Part of a small language model's weights.
Training: a variant of Adam for these matrices, 13624 steps.
Each number is 200 + 20 x the weight over the matrix's rms, rounded and kept within 0 to 999. Layers, rows and columns count from 0.

# layer 4 MLP gate, 320x128, rms 0.0939, rows 55-109, columns 0-127
207,175,191,227,170,219,190,218,210,212,157,176,217,210,205,209,182,193,233,194,221,203,188,193,183,200,205,229,226,196,201,195,205,212,196,207,187,210,172,169,183,220,220,188,193,205,228,179,215,198,187,203,187,187,201,175,193,200,200,166,209,177,217,197,223,192,200,182,199,197,207,195,216,186,209,181,195,207,202,213,161,204,191,229,237,209,166,188,195,205,207,225,216,203,208,195,206,172,195,179,237,186,180,196,210,226,189,227,192,152,211,212,223,185,208,213,228,205,216,200,194,210,221,198,203,200,218,203
213,210,215,206,187,209,203,176,201,162,219,165,184,258,206,191,194,195,185,191,189,186,193,213,211,215,200,213,211,178,201,196,225,213,217,214,198,189,222,174,161,175,206,200,194,207,230,177,183,196,174,189,212,207,215,181,200,191,198,179,174,186,231,186,225,212,172,204,183,171,183,183,208,205,158,222,192,209,191,197,235,232,218,192,201,219,177,215,222,187,212,172,174,215,218,208,237,201,202,196,239,213,194,189,208,187,196,197,187,199,218,194,200,165,183,180,216,210,200,217,208,222,203,189,189,217,240,209
180,195,204,214,211,224,199,197,175,190,193,201,208,221,188,201,194,206,185,197,178,217,189,233,233,196,178,204,229,181,225,215,232,192,205,198,203,196,200,212,194,199,197,212,203,157,187,207,217,207,200,195,208,205,173,198,156,201,216,211,174,203,211,203,238,200,185,218,193,215,221,189,200,221,190,221,192,190,196,179,155,208,195,193,211,219,204,169,228,205,157,242,229,167,202,171,237,222,202,220,195,214,175,214,219,217,178,218,201,231,207,159,211,179,200,208,213,198,232,184,179,193,182,177,185,179,177,216
231,195,189,187,200,202,221,202,193,195,193,227,197,203,187,198,170,239,199,196,222,192,208,202,168,206,178,223,224,175,170,197,178,193,173,200,215,213,197,200,228,208,183,227,208,183,201,190,209,222,174,177,183,155,228,210,218,245,189,240,205,221,242,214,188,205,171,184,181,220,176,191,216,194,214,208,209,223,223,181,213,192,249,171,191,224,180,198,183,194,156,202,183,200,176,187,215,170,203,223,174,206,211,203,208,195,178,211,173,245,204,218,204,225,210,236,202,232,174,191,178,182,221,166,203,196,170,176
227,222,196,217,182,205,231,233,212,217,206,171,153,174,184,158,214,193,203,216,165,200,210,215,180,179,224,183,210,189,205,281,190,213,168,160,235,216,215,190,195,159,195,210,234,191,193,251,221,236,197,184,203,169,186,203,194,148,216,174,212,234,246,189,181,232,206,179,200,193,199,193,206,158,212,174,200,200,179,147,213,229,208,244,226,205,189,220,212,190,163,182,165,199,197,199,193,208,216,214,184,206,191,193,239,188,207,162,174,185,220,193,208,194,192,187,230,231,189,235,205,205,154,219,215,182,185,180
219,217,177,189,187,196,176,182,189,215,170,198,212,215,170,217,209,186,187,199,209,187,189,163,198,188,198,218,192,211,176,179,207,192,226,192,201,220,172,186,169,226,186,221,203,168,203,151,201,213,206,185,189,193,170,157,197,225,198,196,192,214,217,200,224,234,196,190,209,185,216,213,213,202,202,249,218,174,198,209,155,207,168,205,214,228,206,222,190,195,196,189,204,170,256,214,197,200,191,233,177,210,220,215,220,245,216,201,193,180,215,175,200,181,207,194,218,219,243,212,209,202,192,201,197,195,206,205
213,227,225,212,234,217,182,196,181,236,207,232,184,199,177,193,241,169,170,212,207,183,191,164,183,215,239,192,187,209,179,195,202,196,210,198,213,150,256,203,213,216,233,223,205,197,191,198,203,189,198,200,208,184,184,195,207,207,192,189,151,170,191,200,245,223,180,201,180,191,212,222,215,174,174,202,231,212,203,191,192,175,216,179,199,190,179,213,222,188,161,204,189,197,199,193,222,159,228,224,196,218,219,200,209,212,207,219,185,208,205,182,187,202,196,198,182,213,207,214,225,177,198,203,181,197,169,209
217,192,187,197,166,179,190,186,199,214,242,238,181,174,216,184,178,207,206,194,210,228,175,230,204,177,211,181,225,168,213,195,183,173,209,201,199,222,189,187,212,207,175,213,204,194,195,180,189,164,201,200,224,212,164,192,188,200,163,166,211,249,192,228,209,204,212,207,235,183,185,225,202,190,199,231,207,197,221,208,202,238,177,194,214,218,194,184,191,191,222,178,193,221,170,231,191,215,209,215,179,221,199,225,182,171,191,204,194,210,194,207,202,173,187,212,212,186,179,223,192,200,189,215,229,207,205,215
191,188,231,205,189,197,184,199,234,223,190,229,183,189,197,210,209,206,173,199,202,190,191,191,212,204,203,233,218,196,211,217,223,202,187,202,195,168,230,182,219,195,200,218,192,244,164,204,187,209,176,222,202,204,199,200,208,225,191,213,197,213,191,200,212,181,172,190,208,200,212,180,203,200,221,230,227,182,199,198,183,204,171,208,209,188,200,181,210,199,176,172,175,214,195,187,199,181,194,181,182,215,210,203,200,195,242,211,177,188,193,194,179,209,216,207,213,188,218,222,194,233,183,197,210,215,171,192
211,211,206,222,204,175,216,200,170,198,209,213,175,206,214,196,194,205,230,184,205,239,203,209,178,191,188,233,238,170,211,191,191,173,219,175,226,192,210,185,230,201,179,213,202,199,202,237,193,222,236,171,195,159,175,185,169,203,184,193,203,216,201,180,184,196,200,235,221,198,239,240,195,173,223,191,222,203,198,185,188,215,175,210,235,198,178,147,220,175,194,168,187,213,189,215,237,179,184,223,219,225,218,221,181,198,182,162,191,198,182,173,220,224,205,213,157,199,183,204,164,196,213,186,164,197,217,205
180,195,198,221,195,196,156,204,200,192,177,224,176,201,213,215,208,190,201,203,213,193,191,196,213,178,200,177,196,194,207,210,179,201,182,233,204,169,180,160,221,185,201,202,235,207,217,179,173,195,211,196,186,211,189,206,205,201,191,206,200,185,208,205,207,190,195,178,190,186,226,213,180,179,223,196,231,234,206,213,195,192,182,187,205,184,208,217,186,194,188,216,178,224,158,243,198,231,202,207,222,177,218,201,218,194,211,212,206,206,171,170,210,184,181,201,206,194,211,195,206,205,181,223,195,237,215,221
182,211,188,199,202,230,212,196,190,218,195,195,248,236,188,183,202,219,202,197,213,190,174,200,202,188,204,219,194,194,225,204,207,194,211,245,201,204,222,179,207,199,193,230,171,195,174,205,171,204,170,214,221,201,193,209,194,204,217,188,197,199,180,192,209,197,214,202,178,185,237,185,225,176,188,195,207,220,179,219,192,185,153,193,238,188,186,208,191,196,235,173,197,212,186,225,182,208,195,228,216,184,177,218,193,209,198,227,210,194,225,194,194,165,178,189,185,211,225,198,210,190,203,179,229,173,221,170
206,197,200,180,172,238,197,212,208,214,189,211,188,193,180,182,179,219,239,223,203,206,184,231,218,248,217,214,241,167,158,202,191,180,166,165,182,194,223,207,166,187,206,251,188,201,168,163,190,210,193,206,189,227,202,193,221,187,178,183,219,201,180,193,193,196,226,209,188,188,226,200,174,191,190,184,195,200,225,195,151,207,227,198,193,228,208,201,210,196,218,230,176,187,202,199,176,203,147,229,196,234,207,178,155,205,194,172,181,202,215,205,223,221,257,207,197,186,233,208,216,191,187,201,211,213,222,215
194,180,211,161,190,192,193,213,208,217,222,204,225,195,218,190,206,215,238,176,190,218,211,206,217,207,185,199,171,183,213,218,231,194,189,180,172,216,176,237,207,195,199,220,218,203,218,183,199,191,217,185,184,212,212,183,203,187,214,195,230,201,191,232,215,203,214,194,177,196,206,237,218,236,176,213,169,208,198,193,200,178,207,165,195,165,214,193,188,209,215,197,186,173,226,184,220,190,204,203,212,174,203,214,168,203,196,217,195,173,176,218,200,201,206,189,204,200,194,184,209,183,195,183,207,203,187,203
175,230,233,220,176,188,207,161,215,207,245,220,188,209,194,209,219,220,187,198,220,200,207,190,224,209,215,205,233,179,206,222,198,209,213,195,223,175,227,192,202,201,219,217,181,210,208,219,204,241,173,188,212,193,224,197,210,188,179,182,209,209,211,183,192,184,174,203,207,206,208,218,179,154,165,207,201,203,224,198,190,201,196,205,215,208,240,198,198,216,163,180,210,192,202,197,168,219,227,204,215,200,175,211,174,171,193,208,194,214,215,171,237,206,189,193,205,210,185,167,182,201,177,208,213,218,160,190
201,218,206,219,189,180,214,185,209,218,214,195,150,186,195,218,173,197,207,189,193,206,164,247,186,177,222,166,222,210,209,214,179,209,208,215,191,222,197,197,178,220,211,180,198,201,204,192,185,201,154,221,203,151,202,201,176,188,168,208,215,187,195,199,175,201,208,194,254,194,201,243,194,218,224,216,188,197,239,200,180,206,192,200,202,198,202,250,179,194,186,176,186,215,197,212,233,218,194,213,193,214,173,231,201,181,212,231,187,209,224,162,212,158,206,211,214,213,209,201,192,199,185,224,185,206,199,186
187,217,233,190,171,200,208,194,217,191,199,197,176,216,208,214,210,177,243,210,194,196,190,225,185,213,187,190,226,174,218,172,213,166,216,236,212,217,205,228,219,160,184,182,208,176,205,198,218,205,185,170,222,199,186,216,182,250,203,217,178,231,203,213,181,180,186,228,190,184,200,180,189,250,224,199,208,204,184,194,209,196,202,193,175,224,195,213,237,173,172,209,196,227,206,227,209,193,195,187,205,188,138,145,183,234,164,185,237,181,211,173,173,207,194,226,172,179,177,202,223,172,174,240,199,187,213,191
207,190,209,197,213,162,202,191,211,202,221,217,195,202,212,197,217,209,188,226,183,196,201,194,208,175,193,186,204,175,219,195,210,208,197,228,229,188,232,189,207,181,196,162,209,204,219,191,184,174,184,215,201,241,236,219,164,183,191,200,189,220,218,172,221,209,205,181,177,205,178,172,200,193,212,213,216,245,190,192,195,153,225,209,184,211,172,247,219,238,200,207,184,200,208,197,194,200,210,190,186,207,151,205,220,207,201,190,203,241,211,192,195,225,207,196,182,221,194,170,141,185,177,185,186,227,185,220
174,215,230,214,193,184,223,225,211,193,196,175,230,209,214,225,197,265,206,207,195,192,190,201,185,190,209,257,207,216,209,208,204,170,177,202,211,178,227,151,199,204,183,233,214,184,199,186,221,186,141,154,215,193,214,185,228,211,205,155,188,213,227,178,212,163,174,234,185,229,212,160,178,195,198,209,174,183,214,124,191,175,206,209,179,202,199,204,186,212,152,214,198,203,218,208,189,184,226,222,189,199,226,200,164,224,178,193,206,213,219,254,213,205,198,200,178,244,214,213,202,200,200,203,209,217,238,196
200,204,182,216,196,182,191,218,231,218,191,186,203,195,181,169,186,207,217,188,227,221,180,212,212,194,198,187,206,189,217,241,194,191,189,187,235,210,165,195,194,197,170,163,244,192,192,192,210,223,182,184,212,187,187,194,203,198,206,208,224,168,208,203,187,214,229,192,218,214,185,151,180,231,188,234,215,192,224,174,192,205,202,206,214,215,223,184,175,225,192,205,191,245,189,227,218,208,182,196,200,206,191,188,220,221,212,208,211,184,167,204,188,206,205,246,181,190,228,214,173,143,189,205,179,219,214,172
203,180,211,210,206,206,199,231,187,203,200,176,194,196,213,182,216,171,226,178,230,198,167,211,212,215,213,193,186,202,224,206,180,173,202,180,216,209,193,195,213,239,182,191,203,194,183,191,198,186,236,198,191,219,228,197,183,202,213,172,203,201,231,194,204,200,208,197,174,207,183,191,227,214,207,170,193,210,202,180,187,227,224,187,226,211,207,206,186,181,208,212,213,184,176,179,186,174,207,172,189,203,188,218,199,199,204,227,199,220,228,167,228,237,224,206,197,214,222,175,201,186,204,203,198,184,198,206
188,179,215,198,210,204,209,224,204,205,195,185,188,193,126,193,229,214,180,195,183,201,203,185,216,219,182,229,201,220,183,176,179,218,240,173,186,186,205,197,187,214,197,206,210,207,172,223,204,206,167,190,190,182,209,239,204,199,222,208,198,181,227,211,223,230,198,201,228,175,200,220,236,164,188,224,197,195,163,189,191,205,217,168,188,220,221,229,214,189,194,193,191,179,194,226,250,218,190,233,206,191,169,195,210,180,161,228,211,183,198,203,223,156,200,190,199,209,204,211,210,225,217,209,220,191,192,202
165,192,225,221,168,172,194,215,208,221,194,214,233,190,207,165,189,206,217,168,193,238,187,224,200,209,200,201,238,176,185,191,209,212,197,170,228,211,159,208,187,174,163,204,192,235,173,189,192,209,199,224,214,225,214,231,209,160,202,189,208,191,190,203,215,199,230,214,196,197,232,191,192,219,183,200,227,215,183,186,191,192,173,169,219,173,201,199,208,178,191,224,189,212,224,187,173,218,218,226,193,194,200,177,245,237,174,207,207,239,197,211,169,199,158,220,210,219,212,209,208,219,182,196,225,198,150,162
224,225,170,155,223,185,192,214,190,183,186,208,180,201,175,194,224,195,166,198,170,216,203,217,201,230,176,216,174,167,232,230,200,232,234,182,220,199,178,194,197,195,179,191,222,192,202,210,187,173,237,219,226,179,214,186,174,200,238,201,197,211,203,193,222,195,217,218,200,195,182,204,207,179,173,223,209,174,193,131,150,194,227,198,163,215,211,233,196,222,230,214,184,204,208,224,227,239,178,196,187,264,177,215,193,175,202,179,194,194,255,209,227,203,196,233,193,216,193,191,155,175,205,216,184,207,195,183
188,199,195,204,171,218,177,204,185,255,188,221,215,211,203,186,144,212,243,200,197,189,207,225,179,205,240,207,208,168,175,194,196,188,197,217,232,242,140,235,207,209,202,204,218,214,210,166,211,219,175,197,208,220,223,223,187,212,201,221,159,194,175,199,222,211,163,209,200,225,188,184,171,220,197,219,190,139,200,172,204,182,193,195,231,193,221,198,191,236,185,204,186,210,220,189,196,188,203,212,208,221,193,151,226,195,164,181,210,186,211,241,203,214,178,222,241,215,171,172,196,179,211,157,196,206,215,187
226,180,229,218,205,240,173,227,183,210,174,199,197,185,200,212,207,205,177,235,207,223,205,203,215,204,211,204,229,174,193,189,181,225,211,183,199,216,193,218,184,203,218,205,182,209,171,194,203,171,208,212,232,227,177,192,210,205,204,211,186,197,206,215,199,232,176,209,192,180,212,209,189,230,178,203,188,195,182,209,184,162,164,193,202,219,188,178,203,208,183,207,174,190,213,215,177,186,198,224,163,201,210,178,190,194,182,233,202,203,193,175,158,168,228,216,201,186,220,209,174,188,188,181,169,217,238,204
186,210,224,206,181,192,219,213,165,187,200,214,211,178,227,176,200,191,191,251,171,203,217,164,234,255,166,192,237,208,188,183,217,215,223,209,206,207,183,171,172,209,213,193,170,204,207,228,249,164,194,231,201,212,196,186,218,164,214,174,153,216,185,184,191,196,211,216,192,168,207,181,188,198,205,192,216,227,207,185,233,172,212,210,222,205,167,215,155,198,200,166,190,203,190,225,180,231,240,203,199,244,202,212,211,172,221,181,211,211,194,216,195,150,184,199,223,167,149,213,211,210,189,189,185,213,225,194
216,220,181,198,216,196,195,184,211,208,199,203,171,198,206,204,190,201,200,193,225,205,200,209,166,205,209,200,199,207,228,196,171,200,214,230,217,200,213,181,216,210,196,178,218,206,177,227,174,173,207,178,234,211,185,220,209,210,180,195,178,180,192,203,196,216,169,188,186,182,231,208,177,177,198,167,221,172,193,192,193,195,196,191,223,237,198,223,207,181,211,188,186,194,202,209,176,222,174,187,186,190,212,223,238,227,194,208,206,171,197,195,183,214,188,210,227,228,210,190,184,203,212,178,191,204,194,164
176,193,231,239,175,185,199,200,187,199,155,237,173,203,239,170,177,202,221,226,189,198,226,163,193,191,242,189,202,230,212,203,226,180,186,192,189,197,221,201,235,177,190,209,198,209,196,196,227,181,190,220,161,190,181,214,183,183,191,175,174,211,174,227,170,217,229,229,186,215,216,263,191,211,196,197,174,226,205,212,174,214,197,196,207,196,145,225,198,201,201,199,225,223,167,161,200,159,228,209,225,192,179,175,173,205,193,187,241,220,221,216,184,196,225,214,201,194,213,199,204,223,209,185,209,189,181,182
192,231,224,189,177,193,222,185,200,195,229,176,239,179,218,190,205,182,202,204,220,197,215,216,207,178,184,220,217,211,207,183,211,194,219,209,202,161,213,191,166,203,188,220,197,216,209,179,221,199,182,222,205,171,212,188,210,215,181,198,217,219,180,200,210,216,226,176,197,209,182,210,217,222,142,189,217,166,233,197,178,207,201,213,200,205,198,186,210,196,192,204,195,182,229,183,180,166,203,192,214,223,145,179,202,192,212,204,180,241,172,225,192,205,205,261,187,213,208,215,197,187,170,184,182,181,230,201
206,184,224,204,185,199,216,212,163,190,195,239,189,240,199,210,221,204,210,219,192,200,195,173,195,187,178,212,204,199,199,191,197,215,205,223,226,203,206,218,197,191,185,249,157,233,203,218,233,170,160,212,186,216,221,186,178,186,204,177,175,229,203,197,191,215,227,175,184,195,207,242,198,215,192,145,228,231,199,177,189,183,175,191,181,180,179,186,203,198,196,210,208,202,213,224,192,184,224,182,206,226,232,230,191,223,190,183,168,170,202,178,164,228,192,215,212,225,194,210,184,201,187,164,243,199,215,225
212,205,175,199,214,201,202,217,163,227,222,185,194,216,159,209,209,179,182,200,201,153,194,212,227,145,183,209,213,221,200,204,192,154,216,198,239,211,198,180,203,185,188,216,224,207,241,203,244,215,165,188,229,175,184,164,221,203,196,210,185,182,234,187,200,220,202,212,196,219,168,166,182,194,148,222,191,203,182,146,182,178,208,192,176,217,207,237,158,232,195,208,214,208,208,222,219,180,193,223,199,201,175,190,216,211,189,177,178,220,194,214,231,193,181,208,183,198,221,230,229,186,206,198,230,183,221,189
188,205,195,208,198,181,178,182,192,211,198,222,210,249,225,169,206,180,213,209,202,211,213,207,214,178,211,207,197,180,194,172,211,221,200,183,198,215,218,207,158,209,247,195,172,222,152,158,200,208,181,237,243,186,220,169,223,223,209,158,200,198,170,170,226,197,188,194,191,152,201,196,211,211,179,188,198,206,212,187,198,179,225,222,196,196,188,231,202,176,189,199,205,163,206,214,182,203,195,192,233,227,214,200,203,186,186,208,209,200,212,229,207,214,196,195,192,165,219,183,165,229,198,175,186,207,238,206
190,207,207,198,207,248,188,231,224,213,214,178,171,277,179,207,189,174,194,213,207,219,170,209,165,193,222,198,208,180,210,195,202,191,226,191,236,196,237,219,203,224,183,204,180,214,151,205,160,178,202,195,202,170,222,224,194,184,184,173,189,179,167,183,229,214,244,217,217,183,156,206,223,229,198,177,208,184,205,200,207,209,220,193,190,221,241,226,197,200,174,208,200,195,188,223,209,218,188,205,188,167,191,210,168,182,194,211,212,218,213,198,165,199,227,191,215,162,173,197,155,182,209,172,180,222,249,186
189,162,195,175,210,203,225,218,189,207,205,221,177,203,180,206,219,169,176,221,198,207,185,195,170,217,171,214,225,172,193,238,231,209,184,158,190,241,240,199,196,220,230,224,218,216,156,212,179,219,205,213,194,192,208,184,198,182,213,195,191,173,213,156,190,241,214,212,236,202,197,209,167,215,208,186,197,171,212,185,201,227,162,191,201,234,216,242,209,226,160,176,167,215,186,161,176,240,180,234,202,239,162,190,221,189,214,212,201,232,189,218,196,179,190,198,193,134,179,243,183,217,185,195,185,248,208,185
194,207,178,219,216,220,193,200,196,220,152,173,183,191,235,170,189,200,208,211,224,227,175,177,158,217,208,168,188,183,178,186,191,240,203,183,190,220,186,197,201,207,194,227,208,202,216,209,203,213,178,186,198,238,207,218,182,228,207,178,224,208,241,181,218,228,193,182,174,189,200,194,203,204,197,195,208,173,182,218,192,195,232,177,180,225,198,230,227,199,208,220,184,184,204,226,161,222,212,216,156,234,226,174,236,184,202,189,166,218,190,180,204,172,212,190,230,178,211,199,195,197,208,210,199,189,220,199
180,187,205,171,187,191,228,184,256,238,169,224,158,172,174,149,164,183,235,197,218,195,196,190,191,204,211,181,191,213,215,223,194,233,204,181,219,196,202,193,186,210,195,183,187,227,194,247,184,210,175,198,188,191,226,195,204,177,208,143,206,180,175,196,167,195,215,239,231,199,202,192,225,194,178,215,192,191,218,196,156,216,197,211,213,223,184,235,198,171,195,189,216,203,215,207,209,213,202,191,186,197,201,198,220,208,238,222,241,183,227,178,191,213,195,225,183,211,212,210,201,194,180,214,199,209,220,184
208,219,227,208,211,188,223,190,179,219,186,209,205,224,185,191,201,180,206,250,180,200,191,189,221,208,178,206,191,162,189,221,189,228,229,200,188,205,237,177,175,196,231,176,207,189,198,193,205,201,185,188,237,230,183,135,227,206,231,187,188,190,134,165,225,155,214,195,215,184,184,233,207,216,206,188,183,248,204,182,199,208,240,196,233,213,204,239,197,170,206,202,246,200,189,197,222,196,197,232,210,225,189,196,181,196,196,212,203,209,227,172,206,178,190,168,177,210,188,160,210,175,213,168,160,228,211,181
191,155,221,188,188,201,217,194,194,211,195,177,226,184,186,165,183,201,235,247,192,205,177,224,230,203,190,214,196,213,227,215,204,190,220,188,216,202,226,196,207,209,206,180,233,183,170,154,197,200,212,158,200,212,175,200,193,196,237,198,179,206,185,200,214,128,230,191,188,224,186,202,197,228,185,236,225,137,216,157,181,222,211,202,203,229,201,197,210,193,198,195,233,209,203,190,246,215,178,225,202,238,191,162,199,158,202,219,263,231,194,171,208,200,199,224,196,204,185,197,169,160,210,220,206,216,176,128
184,196,209,199,211,224,183,220,213,203,167,174,190,205,163,201,201,175,201,204,194,202,185,192,193,197,219,213,233,213,189,215,228,197,194,202,185,211,186,200,173,225,206,229,214,185,213,217,196,199,174,186,222,161,152,196,220,186,220,164,163,172,210,192,197,210,208,188,235,189,179,262,230,222,256,147,179,196,173,165,249,235,222,241,237,221,194,224,237,174,183,179,187,194,199,187,207,190,167,205,207,223,172,194,227,229,192,208,197,187,238,219,161,168,207,163,194,187,180,198,203,213,192,218,211,207,232,220
177,207,200,170,170,197,191,204,198,212,138,198,182,225,190,203,201,226,191,217,196,223,154,223,198,184,194,192,187,214,208,179,185,231,211,208,212,230,196,215,219,199,196,181,225,185,165,165,190,168,178,170,189,188,177,190,190,201,196,202,230,194,214,189,219,238,200,184,212,219,197,197,180,201,215,175,167,180,179,191,177,223,212,219,215,213,207,225,188,204,197,188,191,214,211,203,211,222,211,204,206,198,212,207,159,201,229,220,232,169,205,188,239,177,193,237,189,206,227,219,220,159,176,169,200,187,224,212
190,185,177,215,200,197,225,198,215,218,216,217,199,198,193,196,208,193,181,204,164,180,227,252,173,163,212,210,171,183,192,211,195,199,180,166,213,174,215,191,193,145,201,220,186,201,185,230,214,195,224,237,161,201,203,217,208,182,194,215,222,192,158,205,199,227,187,224,222,178,186,195,183,228,215,170,199,206,197,194,193,194,205,193,207,191,170,205,220,202,177,194,182,188,173,196,173,179,192,186,204,221,245,172,229,212,201,182,247,210,211,229,211,221,178,216,182,204,203,217,176,240,174,175,234,212,198,226
220,224,182,196,172,184,212,223,222,231,228,198,174,199,209,148,214,200,242,218,230,203,193,230,228,229,176,228,177,141,175,182,186,211,217,177,204,210,214,184,201,181,223,212,206,212,205,201,210,192,192,186,238,189,207,183,165,181,191,208,175,178,206,207,187,168,192,213,209,176,213,213,207,197,205,211,222,190,199,173,207,202,161,184,208,241,228,204,186,199,183,166,184,211,201,201,174,218,203,217,205,208,231,231,166,178,196,208,227,190,250,172,223,171,198,213,222,212,178,226,160,179,176,188,163,215,195,196
205,212,189,225,187,204,172,187,169,203,163,194,183,180,198,184,192,207,202,217,172,196,205,172,186,188,183,207,230,209,170,189,196,206,193,238,211,236,179,208,184,219,219,184,206,176,202,243,207,179,190,186,247,194,192,198,207,217,194,188,207,181,193,205,217,218,207,160,210,207,189,168,202,201,224,206,193,197,189,191,170,203,200,231,210,207,214,223,235,194,204,196,203,240,217,173,211,213,234,190,178,195,179,174,220,214,229,203,169,190,207,199,208,186,169,233,194,160,218,227,184,176,225,218,188,245,164,196
186,225,204,175,220,222,222,235,216,219,215,229,179,175,178,209,169,214,187,219,196,203,183,229,199,220,243,204,188,175,221,233,188,174,208,169,218,182,205,203,213,221,224,185,188,224,195,203,189,205,195,219,205,180,165,198,183,201,173,219,196,204,194,180,195,147,198,217,232,188,198,206,174,195,189,247,194,173,215,174,190,213,220,196,208,207,189,216,188,188,194,187,176,213,160,200,212,185,174,189,211,217,197,176,236,182,191,235,232,196,209,178,175,229,221,188,194,188,200,205,158,195,166,180,238,178,181,199
212,210,192,212,182,162,188,207,168,213,195,178,199,170,186,190,172,244,199,156,228,176,185,182,197,158,212,211,218,215,179,210,199,198,210,212,185,212,172,172,171,205,210,211,220,211,224,181,218,216,185,185,213,205,172,210,193,178,205,191,223,193,208,184,194,178,206,189,230,196,193,218,222,179,225,214,176,213,205,213,213,198,205,200,201,219,188,227,172,194,178,204,237,211,216,181,206,224,221,185,195,207,212,230,226,190,226,226,209,204,226,207,206,169,221,182,207,249,234,210,206,185,184,200,172,203,179,191
219,218,180,215,231,200,203,230,209,192,200,172,192,196,190,205,173,226,227,216,197,184,182,201,208,156,174,192,255,180,199,189,206,214,224,170,225,202,176,165,163,194,179,201,213,211,207,191,197,211,187,199,235,215,207,174,194,203,191,190,197,198,233,217,217,190,144,201,231,199,200,170,208,218,226,200,190,224,195,184,204,192,203,214,182,216,202,221,175,208,191,197,177,223,223,193,178,218,194,216,201,182,201,202,225,181,212,209,187,193,214,203,210,222,195,218,183,209,244,192,196,210,219,170,189,181,181,187
215,209,224,219,206,200,217,256,189,183,174,158,172,197,182,209,212,241,213,196,218,192,182,200,205,216,193,214,188,205,192,197,231,211,195,196,208,212,205,175,184,188,216,177,203,133,174,168,207,245,181,181,193,199,172,179,212,201,206,167,170,189,192,172,211,234,194,197,184,200,228,187,179,213,214,189,189,207,210,201,199,184,242,220,180,217,199,195,188,238,163,215,206,198,233,187,187,175,227,218,199,214,183,214,223,173,196,196,229,205,239,201,218,230,223,207,160,224,195,183,188,215,181,201,196,193,215,199
189,223,209,195,199,198,182,214,224,192,222,222,167,210,204,225,190,209,231,200,203,176,240,191,193,209,242,183,211,174,225,205,216,228,196,184,222,193,196,212,152,212,206,204,226,208,200,217,218,189,211,172,213,193,181,209,160,186,208,225,225,160,191,185,213,182,168,174,223,222,218,181,193,217,199,180,178,194,233,207,221,192,218,187,188,231,218,202,185,192,192,220,218,227,163,210,187,195,196,168,188,191,177,199,172,190,214,240,198,173,197,215,179,195,175,223,199,186,183,225,187,162,193,225,238,208,227,149
229,165,215,169,193,196,219,173,203,215,202,175,196,171,195,186,209,222,210,207,186,216,151,230,230,189,200,206,217,158,179,198,205,183,159,200,244,160,164,214,226,195,217,235,193,228,168,165,172,209,215,233,193,209,211,206,168,187,172,237,206,235,195,212,189,182,193,235,219,193,195,185,207,179,198,201,180,211,184,201,191,195,192,189,233,176,245,193,202,181,169,217,180,203,205,192,188,177,203,201,221,202,174,196,221,191,159,207,219,188,221,240,222,228,223,211,177,194,192,185,227,203,205,198,228,235,188,187
229,170,255,214,201,166,186,196,214,195,182,223,196,204,181,204,189,174,216,233,182,173,201,227,218,204,205,206,205,175,178,235,244,200,187,246,243,189,208,213,197,198,243,219,217,208,220,195,199,208,169,192,199,200,163,169,175,199,219,191,184,170,214,145,208,200,197,178,202,215,227,211,182,199,152,193,239,200,193,198,153,209,238,205,212,204,191,174,212,242,155,241,183,192,177,142,205,187,211,227,195,227,208,169,183,202,200,213,207,218,206,253,192,183,170,199,205,182,177,250,169,192,201,195,201,176,238,184
177,188,194,205,199,159,244,189,209,180,204,185,167,196,211,203,158,210,197,241,198,178,228,227,186,218,205,214,242,235,191,174,171,195,176,196,187,170,201,219,213,226,217,218,195,217,161,175,179,196,211,186,174,222,190,208,189,185,235,199,198,222,196,165,167,174,208,227,216,185,160,213,208,168,223,185,192,218,208,215,186,176,229,223,214,191,200,235,237,194,178,195,249,206,211,178,194,200,185,218,198,237,193,198,202,204,164,204,218,226,220,201,182,165,221,191,198,202,192,207,188,229,199,199,192,206,174,127
187,195,214,203,193,224,195,216,219,210,215,185,200,222,204,223,226,181,205,183,166,196,193,213,202,201,171,180,241,204,227,209,212,170,179,215,189,166,194,186,192,185,194,208,217,186,236,178,179,177,233,214,189,181,193,194,209,198,206,223,211,183,204,189,234,229,221,226,194,199,213,207,185,198,215,192,201,169,204,160,222,245,216,205,211,195,212,172,189,206,155,199,173,190,194,170,236,197,190,153,213,224,225,206,191,254,184,197,194,241,211,205,224,206,202,178,196,193,187,221,198,163,174,209,177,196,196,207
192,160,189,164,197,196,212,230,196,209,221,232,180,226,187,205,207,191,200,190,150,193,196,211,163,191,197,211,214,178,202,184,220,193,212,225,227,191,215,216,192,166,218,208,236,175,217,196,238,204,171,157,198,213,221,185,154,226,209,216,174,214,203,212,179,201,195,215,217,212,204,200,222,197,186,228,200,201,205,141,222,236,196,221,196,195,245,174,205,217,193,209,182,222,190,163,203,218,192,189,219,187,170,185,173,198,238,198,215,209,200,202,210,226,193,147,171,188,204,218,180,161,206,187,180,198,172,215
198,181,170,226,232,200,184,222,173,218,230,169,209,212,192,167,205,196,182,205,156,205,197,176,221,212,174,210,241,218,169,183,206,207,219,188,259,203,151,181,195,197,216,192,228,173,185,214,185,218,210,210,197,172,203,216,201,209,201,203,212,247,198,204,180,168,222,211,235,166,182,196,216,198,201,207,204,186,193,166,193,191,166,220,230,208,230,203,148,218,164,183,211,194,164,167,250,235,195,191,212,236,172,191,194,187,201,170,194,198,204,179,221,207,205,194,219,200,189,203,216,217,195,203,189,211,217,234